Part of a small language model's weights.
Architecture: rotary positions, capped logits.
Each number is 500 + 40 x the weight over its row's rms, rounded and kept within 0 to 999. Layers, rows and columns count from 0. Numbers have three digits each. The size before them is the row's rms in percent of the matrix's.

# layer 6 attention query, 96x192, rms 0.0965, rows 81-95, columns 96-191
099:509521501528503464459557550500479485483530427484514523488509503508517449470510490518550434529482506454527477505539522453509456521478446424476480532442521506459483463508546496564465507583477558471422516451460513459533498499503490453502566585457563468497477466473525537581460548570452486542
101:461501600438438435564510515429562487544514556527455505531493528492468517502455589477471460503495489460544582481525504522468552528467473555531497506528477553533594486523506534429425480465553516478518522539482453486481500475559554524566545523446475553492510525518583521483576482549454495518
100:423482556432497474521463505486592481457566501434492523513499523477479487608532512410520487559469554568528474501425519478495545521515504501581442537412433481545488427566478609516507471484489495478474504536478462513483529534560495486533503488516549445506466578518505429487522448510513508516
102:378418487590422454454513480474483462493474468543548463565496457525469499508483454496485473460469545461506525553446473471470485499482533476494553510497449502522463558482555389559483516510540494479473487496505506508525582528526521480522507479452494505551502540501449504472520576532433455460
102:534512438526501474478512516516522536464461447496467537479513524525449559519432562548542509563538521528483481542459477543507541515458437516497504503543450543444443406535407469533500420495444517591537491468509534570464500524540473482516438512487531528548514499486496419516482471521500463533
099:490411537451532494568539528470538539444518541526555541466462467562469425496490521506505534504475536481522423480487480491475507502499536517463489463482423493451477478455491516457564505505485452534443463517507533484477550491482529536465515465457518555451509525529479481522482464579530444470
101:479525520490511532488475476493450419466530546586450490407590518485479446505570496541525643560525516470490457508500498451488531469490516537557490466493597493500524490464505537493484516559484530518485498448518483506559525482469585522530533513517506506490532463533548497463484455485511470507
102:511498472580506441471441528514515551543528509503496502534464527436464513456537424536504510531461526447487520500438510454458522533543537433461468469476508526510497455535451470441515581501526509506502542467526481469472477498515545489433480503499461511485473392546493524611512507509463513455
092:495540536532520525364558478445557594426537519540508490515566454491506540532517499546542576482472549462498549509469560498529402511515488478484484536562502549470471471534522598500517520513513510489561506481495520529552488566457471461486495509513434512494538487486564501509447495477559514566
107:491502514498523501508498544470466588539510465469512456517404518535547443519412506470455482466525446479519538495537474559499455478523509503434435549487561514525505528483532406546493424581517527511522456492473500512508504616473505484493504502562499448514467469501433498614470592549563481443
107:490539506514492564482495414446489526536488439515442506528461501539494474545482508527560454517536507546533553541447523547421590493478522559509498473477499517443497500589459594499451494487462480500445556523507566559471509506493533465445497563447537580541531412525518515462437480496486510524
103:537522545464458531572498457470379484517525473483417538527471491457444487458417499481535517525477548429452419534526483600589504515477440558494483493475424516490466502489446553458485523545517565470515506526507519482507511492509536492534494547560462464527567515471571578457463463573437466501
107:434433502508523500464495450458510449492514543561514558562490524468449505484519469513412489541493500470514453522441472534441509549501551411477458442501445498488498426484418559476526498507509497506518501476501512451453491490484513549461524532515450508445484488496467474558579489486490489508
100:570531516575544491509498444437446533488470471533475447469482508524599573510595493497559455440495417424459591473470521468517440471442579477514510455500503490479463507491486467545528502410534501482515497531518485502507531559472448550511449588531483460478426531511471549500544491541461483549
104:469516512548499478512481485495498531499469509464502520510395507454504447569586484519517547537457494458524433512519503501424471438509553549489479523550535426481499510451523519526562518536457409503525472544469459499520538561462506432506549571464454488519522515577499547512566562520548477486
# layer 6 attention key, 96x192, rms 0.103, rows 81-95, columns 96-191
095:517527524502400513455525496465560505519472476517549454504494503534543540507502490483561489466467547447497548475451432461552511445522445481492538486532553454471498505507506484457489512560532469507518477518499488524519459526386503489505533522483474532423523488480459504492457532484540522501
092:482463461478509560537498524515492516424532540476497490523532465468482487534573453572509472542466433494546465522491483487454433533578446483599575553512463466540508451542573504477447405444531432464523512538432487504493515494479438454458437454460466539475504497433511484488530388466498629594
104:517445509547518496503479507559532555510488477518433562486534519471468476508528513551537470474483456486572519485476544475532484464517598529518512423487438510536464495451486430443568533460492467549501551545491491537459459482567526452512479501484508558551482577548528445449560495584463494503
098:519522525568456486540433510486450488489579508484478505510522510504516565519480459449512498420483457531411523531531532532516428495520496542390473515520498528575491521483495557508549423467485539530573509493508529475507444491483508561530512578417476529557501521487484507494552502490489512469
105:482446489556449443446489544510470467548501524508534503450520488475509566485515501422460482555547499448520439585421492515479573513496496515475453524499444542451452500515581500558555569495503456474489497499426530489489482484521576488472511454466514514507524529515487496504540554482489521526
105:497484520544509472534507513514545412508487537524492521499489492513517507516526525538510370488513480447560414501471532500478500493515432475534568495510502513486492482453462552500504457495550447535502490509462488529436480484494474478435473491515541516402425493446519486468460469488489445438
090:509506546506513489547532546482532524507492553533501519419449489505458565486488455534514524465510549512469498553499552489508446502475525437503523508544539489497529422584525464457500483503506544418481475486498497517540505573447405524566548497528448505460497587531421518567500451494530536513
094:506451478485487510505515588525506532495409448505571471425489518478461456442527525533517500537514482549499412540531502445520491518522449519557472494485611568553564547482555507470575492545450490532539533485524426593532520519448504501503545502498452527480448529445519480508519512525519492524
093:515567499522460529542518507559481472578451453501429544482491511435389466487529492545447471527540472486548499484531503499505516505541481484456438455468538529526566440538521426486506441526453517494478465516515472531504516527480555509522564566457543543463530471498485547552429514526502556544
100:518516466488501503493502468465453480513476436482471455558511517482584528425529478456586511502517489451443535467573539495507462462520470482509532536567513460563522501439432431447445439500493507507482583536462449532499519534475472454513513439618477465477462492541422483503461515513509561558
100:506506537555473509454487548524484543460463447499580520512472558558517431532506502473469458566492519472564500533515521523530457483519559482551545471692523575470452512515492467583533487524550538494538513454519547484490498500517543611458503470539632503472506514499505502518496509558469515511
104:475521500455560467430528564522540550484464510455526476544453536568524502556582499502437512515625499440502540545464519475454431522551526515457459553474580528445515526458517491493446504541482465508498512461457487527483530543549476510500526513475535513461433465549502560520503469441493486436
100:507533419496520522432442541559591450518459538483571527458466513508547484564468472462451511444436600500546426487471507444555544439529507521488525514536501526475597524540529551470545529517497477533451464542469514537494475496505484526436446471477529487451533518505517461511375418461496469463
101:488478486459480525514498567563559495536525488541502572544493416456570451438510556513435538527506469494476525482523443537522563545520551484540445525556565470552536521460439522470494542509520446555458455461443448452509433459517507483457467531490476472482471481425498506500496499403508548515
100:460484465476501536452504496492541508527484483466500515514579486494444499473461530559505521509464513525512501574490491480486475545456405497421459615526504522511473457457464488484451457460487500549539492455553524472531520495453496483443480456429536514463512487550544564545499461522524454427
# layer 6 attention value, 96x192, rms 0.119, rows 64-82, columns 96-191
096:537534488496481476485536504470516481499412520502511495572509503481460506510538501545507486550528556466494424491532495415539521491527501477526442448453539504499513584486509550511481514462544516510494553559445552448500525417497477503444522520522456486510490509491460488472539447537463531519
089:523517590496569575512478458531510495558442490474496437537473540517407478530498495485386412442483510549542494455525492540513491501537487528565405513514455486523462519443473453568546547528504499576537510526491518448505542497512497487501486504468490521466520450489457585531458493448552451428
092:468493497468520486476416498466526463485495453515433478455542521511454527527515453534423514525545510545483523420457465520512494511511543451389520556415452479561607444498399484508452484443545561462492469520479512461536570526479517505546495504451447445504438506511464453484516504478529496509
103:467561554466473529453439533539458492470513481440451491460529524443431561502440457583458589510541476463514462494478517443488475534499441529492529473516502529550566467543477590444481510460519506398508498535557479474502541508509544463546545498470520468486472489482516515432490425504464559498
087:535581507435570539474518416574560503529508485453540438424488503462469469501575480512515473482491507497488500502492499453481490553482464513481470504580570526509590480480500513505496471450530528500503502487494572455559496560492499452395522553491508466462473477573513527429516479461426503459
093:441456489535509421545522461554482525499578559556491544498479468533554425442541434486527556560538517547507549422516499497499438491461508455536521475486468564599529468471547492480522488536494522521468454453493467475548516530557497384476440437445466561452548526557484503489461504542513462588
092:586449517413496479464479542542548513526504503486509462379521556530426541565519482509494458523482470466527509488500459475539506564539538503477489453473540481464483443447465460518444458429516476496549476481489535486540513455530522472523479487492520416511496448497551569504496453512474504527
091:487575518479517497520474429521508468526496508523487416506476517494577523492495446550479530420468496441552507417534463476505496442481534585530512539450516434540570561476439474527494532477492534454468540492473531522535544534516545457422488532509507480495443559430529540530466534551462443468
106:431457504479529538474513516445538483561491520475519463488488503468523471494483535438494476509441534537506513436538474495546518456448479598473465495485516558521446504465506550502530452537498520506446497544500523540535429557474479552485539408458471500473474551540522463522549551516538522401
090:492477489455452452419533504454503514568498546521486482490511504520579554483484484466470562554489510514439574447459579552487494461500459551515471539464466567516599453492545535439524467469516505601477534464471489512535517473568555483437493466469502470509435481474497545474530471447471454489
109:468400466431496539514498547454544538483552601476529489488459506487473520441501511488514498476513551457486493505478509597544552544496513506544494578466448487461472521515509470465503569484451507577467476540514543509514500487467599495494494540476506534502495551450420588444526497459459409473
101:475478522526479550458554513457536558505445488489503467406509460513523472482546529495488406532482516532419448508510518549506486527470515538514489473515538545432445542479490474569532477460439501544513576582598496503534537476474462510467532523504456501507519551502421573484478463483422535518
092:487543479650580537444471456557475501504534472526463492506548517536544502551505507478449506468467484561527517535477526544529542453561500547461492492481537455608486461479511439512567488507449523457513464512489497543501523490546522515500523447489538447504560533445607513412452506494489449500
086:433495455519552522580504450446545517489519523514533437488561492437487522458494497529482508518434508539432588438454508547501474547514490496496487529514535519553483542566552499447547381501416489523464457506516562513446556503482508412479486547474538472515447519528468499539504465546506490451
092:516450493457500430530574514532482523484502587493496455450502495511480493518485542498525453519498468487561480426499491530517442466485523534494527601497493535432477526539531471472517395524464483492515505485476441559510518560504530486522474544459457521536438559488605557479435551492481472519
096:520512478542509546484520497465502526433503544514506475467483525599454486469461451432553501441553504444472473441501536512453512465476571513447553448476574548554551579426454461544471455415515512556500536578463466455526531504539510492479492440493545489480502514493490534568518516459470472522
095:406509542466513565463379493547479483564591480463502488461581498512509473494513524532533555534442454501421502460465419492516595496472518533478548495429497456557506461480484466504499476484473533446444460520482534466549516549506561448461546529525518448520521482490490463516506490443475521577
097:541509543558503501477494420607477420479486526489452488468504530477434525508566521496548544538441499530538404521475512458500530493480522478499509487507463396485563450519475503518518481431626493492443447416474485458554522427524514577506548407498504440540504413565479461486436485474461522518
087:471547470461475495563557433476546508464499453474576519514514541468460485501524498469485591529414499519468518536474491485466466458514450465498453480497436483434496502516455505477457504509499463483554490524449557506502523485552440529491521591586449546529462536512470510515524469498460479468
# layer 6 attention output (transposed), 96x192, rms 0.123, rows 64-82, columns 96-191
093:474574481532497498579465448463525419487471486562484494475534468537471493533447499575536474476484496432517431540508509485543466524489498527519483441489530461522536461497551477471530552474485517449550489529537455505520431522511500543444529479495522448539502456584521553515461523461465530487
093:444538472506563531503482448492441488488532519512477515493494439515487585574467536545550469427490476467574485577511476542530432443463413487499492514530509465491468474480503523462532500536518470531529462549512460540498474427515545516558522496497559528519496475488515560460522431513486479522
089:481501541517514537527536497465550502491579477555550470442543499498459462485530469504493525473420522482482492473489530434524586470483491420541578453499487487533484489524488586479495431534452555503479462451485529477564506513488576507382516535495503436502475481483500503498499494545558546566
097:536423547546556486514484460434417537579485452469527470466525439549411530524530463472564508512439538516541498519490477486506480524503536520543556491522553467557438460574555520404527486438518533501483541509485535473543591539538462541476469507547505610537415491527464555516528409417463508509
091:496470474521467503479512478442524505480462520491475475512514473439460536549539481484482455468589481480505549484446548515446473531474422528454489508541532521471476479472536573453492479508509565403505500506483501491569504494507504561429525538477562544511467599481463567519446482504491535480
091:539485461510544494465467541537476514463530593543491560571555500532518491507576454599509525434491510483512414519450468484488485487514540570517608515458515512511570501431428535479494416492550442484505450469478495481444459519481503476497457524504494504426553517490518563465474475561455462515
092:504510502544569446452478482446494493420517460482479550436489495511510550474447488501484530433499514501521486418514510437537556457474456472547477526572504502398466513551523515526546443482475435511545559451523536460536509497469538413549494501463554503482493484488510533470511439477460457502
094:478553479503548492514449515460506515547553572459407587436495503480466586418624538463526480532504457475446536533553556530519527457535501543488489486528487480445533473551528493477516509545529559454494484534449406497448575431480430547545523512468447514454539501474477540467505498492471604525
103:481492517481441417580502547570564518470559463484510530477423518459488519450480532432499420480473517488532519493579527500565485517411471575481506515481495460434526516476543568495484453506465446555454530547460493522467481461489513460473508512485506515572509554544487435499477544510532544521
088:528477521468513469519482477474564477512496458548525524467550569537517591462517540514430528507525503442489544481492488574523552520554496456557492487433503468493550516528506496508493453535448423504432489480538537574589494492456467520507471470510484500516478557403531492537482440495508543539
100:485541517493487545483441440466469479529565430433448478454497546531505580516491474517503433427482592539478574515472497445480529504464477577497547487446492578517559554564489486543519494495518466524523491533590549517528458563456521533554460507418524463467523543447510554467469466519473518464
099:473532538494426495588514425511514465521462478556454461450544479500439430574449506576497426457515458425525517512522453474500528532447517477498461546507501478477567480487507531523505511483482527499530466476500523476494481501509557531483531530476515532554484469468534570452531447468483528391
087:503427580457542511525437454539510515467519447585503469428526488496511523501545571486514467447448599506507537413481489417532509443474444467462496515473503478491430489514479465499525507490480526499440526497551491471493540474501530441476492489446593512478548499467487466566416509506606506461
092:486447502500503488531548492473506479518561517445505569504571534555451532499497503476536488496550599516483513489519494476536488483474468428549513504511584529480544504513407483507467493584470530501470462467488500439482509564464501380575494523405451456580521469531537458497443561512549521479
095:479483469532461461474513544523440477589514578478467458510497448465459521429459443525508465534478539467524395529492475446513523499558472520547488493498463493465516488539508551554468483491554550499452526462538499476520532483466528498504511474408523495411486511469516435526447458591471502510
094:532448555592474549540522552466480471539552548534492487502428438505482489489539553477431480491508485504476502487481523441618474481501519504480500503511479457478531502458518457457524431482478505528489470497445466452502545508468583461518567541554536485467576469517557567461463420522514507545
096:489467519505503475512454387536567479470535527491458525532492533527437424455548450461517580526503508579454526432521483487488479538589508437444576499462510466524509516540533495481554508547570562477501521504502486469569503451435478423461566514502477507473464388421484469503464567542512498451
091:459471493599443547461476439489550524505445507500467507562508414506500458524489513441462558489495452538494595480487429506467466530582517500580502428419454489490503498557491538449522488474504472537485442508500459499444468524524463486502429451484474456477499550509545483501509499531491466579
094:523483524496507575536503435550484465495504504550473499566518477477471575480555488423501531548432487450489454459504471461377462528481458441563433479413577530495470518523502483611492456491552517440500482509508476518521505469504521501529514503518545477512500479546446545473557478474484469534